Part of a small language model's weights.
Training: 84M tokens, 10195 steps.
Each number is 500 + 50 x the weight over the matrix's rms, rounded and kept within 0 to 999. Layers, rows and columns count from 0. Numbers have three digits each.

# q: layer 5 attention query, 64x64, rms 0.182, rows 0-63, columns 32-63
# k: layer 5 attention key, 32x64, rms 0.201, rows 0-31, columns 32-63
# v: layer 5 attention value, 32x64, rms 0.333, rows 0-23, columns 32-63
# o: layer 5 attention output (transposed), 64x64, rms 0.323, rows 0-23,32-55, columns 32-63
q0:591490445561509464530505431495436438548567522579471482347472473476487524419456524530488492578492
q32:495490499518510539477505504526524523457475494473506478510505503485494492516535492509497490504484
k0:481454504478471498491485569499475496469500513512502504518477506514496492517499491487504468467494
q1:525495495541374525546596544480562506461545466442553454545465411483477532685410457595459684372420
q33:475503524489506483507463521506473496503531502528519515501505503518519497516507516497503462531524
k1:488506526491512516517523441484457486567484518473475473498511479474470501460499517493481471475507
q2:498590419437440612526464499493535410527543511626635476592428444471484598524373364531530480421529
q34:491520522494504475520478475516480512524499483515527456503539530487509490505551550541472458597478
k2:467457494496509508464464543504498483465515510492483482525453486508505522549507532470493490474487
q3:531499423550485640527515384542551427598573504463529324421441468444542513558571412591388472466348
q35:467511546519501429437506584490457487405542521540517555519458503532507482470453544476521496500535
k3:506506495441495541509471462483504554563464567509467451471506512494471540482519495489517493505508
q4:484479572510459476464374553480533533370560513553428450503490494604621461451426445571388424579523
q36:503505531466519464497500517525488509486492529517509532519496494462504489472500491497506510514481
k4:508498482505490492512497499486502494494505498487549545486496510480476488481497524487518548445485
q5:599558460433506462473566473542388544614437530525461449449448530431454563547607467438577522603509
q37:520489471486468495502507519506455523491458537522439524477470506499537522501513478504495467505519
k5:502502491504489498486503470497484501507496506489494475507494497495519514542483506501510520496490
q6:492491450534480439512503616437534457348562499505468637478506501505523496444536477573407470504465
q38:507489471478480454513543539518435517499491514547435504480498533457484569539556499484500503520509
k6:516529475505468494489473507510464513510510503495528510475526522497525487526500500503520549499483
q7:491493573497491525502445445491676483480513560485648528567494438569536378452451466493473466467497
q39:484485605495546524515450377510654482516552559482650534575465444567521416482470520486486446461496
k7:490456512518564511520484570508559496459533472523473521506506486510449500427534531515475447472526
q8:604475424446465424557541481481450470521547495442559486475427517537416545498520514454467485456437
q40:607491399454441393567541520487454457477576516484578473456425527527365526488556549426447452419441
k8:536618568474437476449520417453496479434514493622486452390510543488363459513581608363483519429493
q9:531486548431425453442530530494540609503426473519393489565484501419486520567612462516481485509564
q41:523499541399427466429542554503539639495414496507376517601488519415506535569617450499464483538594
k9:506469559342490507457492522550356609428490587392503442672459572541589545459579443432482460604626
q10:505497409434459590502453493540528527426438452492507563485516495508509440477492431518510506413496
q42:511509383406465619514436483533552546442406426502505543486513488494497438470489416496518495398504
k10:457515486599570548486507642429634502506370394457540500577504558549466468536518537381483392555486
q11:480539552501478440519501561447444514435469458498518563560516468618505430552471592430530501562558
q43:468515582512460414508473581432417492436463445508533580540536489652507449567432633412512511543567
k11:501359527522517401481398427487371516377458506587483583407463599586468585510362552497539526435546
q12:515513543498352496525446537509501547519473460450463409449482455498506505506459500534471503522455
q44:505494551509327489541448553490505557530454460430424407436500429497505527496435481538469500549448
k12:385479534543474450438679490372499466499514525489449498488492372497465550554371440552449444544542
q13:451503560458539592533541557580563513531551561487556508503486480414506472589505484507502473398487
q45:465496576477561597555590558594557526543544562459570534523477484380517475619502478475514489352493
k13:495518401565490602580531610562475573436467469534574569536411485437536503584584516378508615466636
q14:496474522582506533452551544525483516466414504412434441448514498491526422445503495463559538451449
q46:490465515582521533435553591528454514473412507388415452425486490468522430431512494455578537470441
k14:538375522490468638579518499455420471530436591440530442383435392499501552552586535473551534563469
q15:502519506518493517417487565526528396499503533586508428539454594448528513501514442550504501508468
q47:495529531516502529439526570532525397503487528595497477564402609456551521479513411526506480549471
k15:463570615508481415571531484512493417458433421555472643536466439363484499470562439572504392577449
q16:472550411570547510464526383447566445502447609532521379459460576469518486337465464445553580460360
q48:529460520490476487534520534520479529500548481498500512492467476537493503554503488498496469496521
k16:463503500482484477488542520504484506473493551516458575559488514474505552474446444501502454559541
q17:412447656715572649471478534487607422330511305466568641658448543511494443549532414574539347567522
q49:531515474529537454476471437487388478545506530523489462470539515480473497464537570452491485601481
k17:509513462517505468511524540502520488503492534538475532491519496495522489476508492485489523493475
q18:626474493458458606581414432460555545365295545472513375435488441623520414431528419504522366492499
q50:496474538542486494509496499516478463478502496517487492502468480508474525502447515493511498494476
k18:487483465494523462480474505517497517475545501491506451508502515522530515542473504479504539481527
q19:459566498512471533490513535508602428417509552508594541539480515557562391463431485531434459467479
q51:502532528481537484514512502525495490501471525516513465499532504504482488511470517498498510513494
k19:494471508497510499500502539493489514498532507488507500491493495524503489483505484522501504510502
q20:542449486482498548499505478529506536509521482416466560520519487420517505545584423537500547551556
q52:533488509501503466491469519526500521475480480510457474531506508509481548518512471480521498521515
k20:500512496503525466465529509475504475452479473515491537493465525530520492475475495484467491469459
q21:496561517398459400457488460478469523494508526573526486507485537516530507503586527485472476568580
q53:509499482491466531469484497476540510457462508523465535517435487497508493500474460493514474435497
k21:522450505482532509521511565494523516482486495507483517486468483521502500459536483508495466515495
q22:567463507552438571504563383531531485443421518470466530494440449481416537411417438372500464409491
q54:526532485450497503491552471506513526486457509526478479521480528469493511480551455495477516525523
k22:522459488543539491489463546496528512457532475483515504508486476533505474567528537506510505477485
q23:429549434590478557545549660520562495277431540515505597523613540524516426453505442561446514469469
q55:471531464521540477521518595534407488479514519505459497436610567467493533507545508531486550527467
k23:477483514487503496499537502483509483479504499490482483531464473517489510463489491504463454499499
q24:498610483507546501466507588501577478419416568463580536526523467546483509533476481539464498468523
q56:501612461493547500457479612507542490410418584502586502523565468538477505540459485544490483500554
k24:529562459555478470480447582528491475451604539633488522433543548561518455638476517496557474593484
q25:449520566552489454566430522537616484412485603476468532476494539577566478487484503489484539436445
q57:431519577545488436579399522547640469426459625501455534471510541587577466480460517485488562431426
k25:497476562474543478479405726550466473572425525634486560572536512524532369551540580506395531397391
q26:447532487369499466544453483496535528508446449545484361506521524537571486508548478530482426554528
q58:449553474316516482579462507490550571531414442537495375523518527538601498510554465564510432594507
k26:548516457425448511532426517382540664667381540547502440466457585557437432482419507546493461444460
q27:507544501527517526429454467492436500471533578501481527486463516519528474408533534455524386521503
q59:479561510546520538427460436487381492483500575510468523489447534521544495393528527428527367539496
k27:501486519518497486525538397568309459548407401532450522398372602541600504412427460489335428413476
q28:452483475398495435406479497506481541563497497513404509440436439522520500465443599502511555448489
q60:409500464385489427387483496488475536560484519520378530448426427527535478455408603505505563420488
k28:346468390451513456454479556380581449486457633413429594482400500428522528445437443471519559485485
q29:504574523474444476517547515469531485504450513520520441528450484492477555483470477451534601472517
q61:497595520471400468514583526467524482477449514543525439540429482485479574503427473430554619465493
k29:518613414423383464461611504541550471429509514612476497701541453458525523433413535471570509499482
q30:446509496436547500489375596507550395575588387523478480469469481450499554508495507517591493451480
q62:423492502428541520469328634491568378591618356486473494488453497493505568496488521541584495429475
k30:458409509470480524453445505453490478677538512485374602732382595521393544555467450449497482435475
q31:578439565518488504536404509487470474512541559475489505488513439545529569598436503519528461447578
q63:568437578546460524544406529490475469490536574492513493508513434567531587643390500508523446419573
k31:615521449577494533486532494579595557457568502599485417479547586597500619536401431522468362455429
v0:468469425463465478478441514584432439519475611530519508495492423512518506567483584440495444567537
o0:514473560545511527547540468519431525545495502470463438417498542504522458510437573629482474498527
o32:532443565587499473501526504491428496503540539425432424447549571503476460491367548653484484452609
v1:560464532436520564496476523484492427459504452563559539563533436551592529496487544467506482487496
o1:450534496464543481491482432502509479448464514472467470484440527523468521469471512503502513477477
o33:459550491409589386505451384487499445493516514475449509433442573481476470384471603491545530459507
v2:484556654575530622444518486465573541539496551561540482466471513527518524499483389461439512512536
o2:521412519546433500503496507495484543437483388505513476533482447471557481482461533450476488512521
o34:581349411536364485494480530473444557375481385574467528547424406484506509486486532441456485504507
v3:488541512563511540414485554559486599571558517497508463527483525503476386533488576560526431461579
o3:561468443524470514504482474482489531501492445455493467495475517465498524526506485458534483439481
o35:520407443548415498446551503467467441498520328394531476544491528447553595435484449483479549417437
v4:496478513526491465557510533509523595490491507465531509455514532423520591466464588487572386498473
o4:464513552519465410461522549510471459572506501529451489491448557539494477487527464483390520497486
o36:475560573507432429499520541500518455557443515567437492493414593557549469628495473549385471552523
v5:493516481408522532489530434551598440505531480436476568426547591509549485548484554514458555573565
o5:531516469518478467553475499564461417478537459541441485514488503519444450498528513459489456486542
o37:523564400525437503607481480598509424506585445484414485570454551517526490532469472404514387481602
v6:405463597510449482617475414439573449393502566488497441518490487485501473566479570491580452530556
o6:572464513457517475505471504545516527498476474494463498546502553513505459553446451508481418485462
o38:587388482454549474455451567536553478522490500521440536563462567518507502540336481567415357493330
v7:501459516524446613470439559480579465532513535545504512387556567418435546551504461542571465476500
o7:513537485544481461487479515484505486528561492543533456492505455499506492560538449492408431518495
o39:484487496583454402451557528435512530511542444586543497517422420511530487588643445541418459502489
v8:466511470521495426504456589479568560495503476516496502447483506449485527575480559468426517515563
o8:493518538492490468549505546577435488509564541474531554559497519416481451444509462507553510484512
o40:482462502495470431538542540584401557490536574506524608596445501443458372480497451527617540483504
v9:471517527473471417513478508484552512477514461462580366505490494445505580491491496404439494467428
o9:530549494525510530450503518511543437488566542513530460511525565505533432554468479458536578492548
o41:477569478471559515422569485532568367462565557484507541496573636461615385480461521480571642465571
v10:437519473478532503599551582479399501511480459601516383529501534516442483518471535583440488501615
o10:484490507516497513479590457517507457559508495515493558479527495468552524482471511431589504451477
o42:403500523518521508432605452516464419642471425555539520445575451482529485521333494428560448397427
v11:460384434508552566438488492553509538516542469511525515499377493496382512473396546537495501555392
o11:488453480532536549475515471488417434463481557516575513424460478402452520501592457474452538514562
o43:491504485614528624459489482448468385516443618518625480448510495433447550536625457469382516541568
v12:514485588484558496538468586497463475512555645529573568550494593442456503486488506455442495559384
o12:499505462509490540527480532512548456492505466492500446488478449502485461523498475548519597519380
o44:569511453490516653476530553485496480485491456496507408556459451529486469532469543499520604546378
v13:505603486418641586538520521484531431464490477405506458486491552518460527566477534516552475512464
o13:507459466480487491510448540528485511535433542548470535510508555507482486502499519483553496504520
o45:479400550514422432453497522585509436467464521594417558565551555559501452451548500491543471491452
v14:533479426487483485605569470482421520515536446459500553557529601469417500618480453491414534512403
o14:575531542502516507571541495522453533518532517498462556483474485510455423417504498491499527463499
o46:590580597492519520578581481528462514561580526491434567463520429526541393385446539471551589489496
v15:487548511401433419495528463553587514469418541494471514467426545591507492594534493606475536487545
o15:431447478531522489517483535439576559504556552506509493473488498525489442506457442413525528471498
o47:392429461538471513548507526499506519493644546528513519478478520538504478556496437297579556417484
v16:396463530430483518449520453528538566458561437540456508500512529417551419459471526530568484471488
o16:564484527516520547507514539424490505547446489467508494524531547577508475498558501471527491458491
o48:540468560491541517489543546373514471561469435474465556485574512671505449490629514470464496488472
v17:433552494517518492473555490532439506524442493436410481487543459543472433543483431371551400471451
o17:562497543566551540538500529521456519484452492491526467411425506512542434495515498492525521432407
o49:504458606575533527547504523554388519562394470539550503350354487506546412493486455537554498443351
v18:543534532382449533496521524506532507505543524490443465469427467462489543512440571555551401491479
o18:456477458453538492481484484430437497563406512571499533532462608520487496478480527521491508475409
o50:469492481503570470466555481453424536545335500596478544540544631534404491483567439546525498412375
v19:485546451474569500578510529499467478513483544479481511531597512506533460583383549522534519477505
o19:487491513496495482563506466511522496560443495434508428508521486465494512412431439482484427461555
o51:503471526489564500596524461524589528561416477417491378524523552467508495395436399549486446446572
v20:547400477558508459421546512380552556480459496518516469522458595467553409530557534521475496595470
o20:449507567493478574521478533521545478507473535503536478520545497521530580515456459485442541430517
o52:436531646472432596563515452556545374418445550481547455547504549494552615519502405478398533474536
v21:550388506380397484539513517599446413518536470485515569495534459516528406500525434504485525513446
o21:495507511541554505444491543486485486510558477446491491440446559490496507520469487505524480505525
o53:495500457534504605401548579492557458397518480510491437472357547460443532595400514510553519518528
v22:489453408421552473507499518514501474511527529500606395510495529557507457502480368455475389514519
o22:488535551534473497525544479509523375457530462510499478486562525525493473452501479549470440518496
o54:512579571570507487513537518533587363437502468590466509455554543557436502436505435568461447478538
v23:440574522543388532558451519588506541421490511484389496536457514608458441369461436460572530512473
o23:551506534491532431501568503524484544460471481533538506438489437514621487499519533466491455571519
o55:542485503471568477531570454572495583430417440513610532382594388519586435440476506468482517531462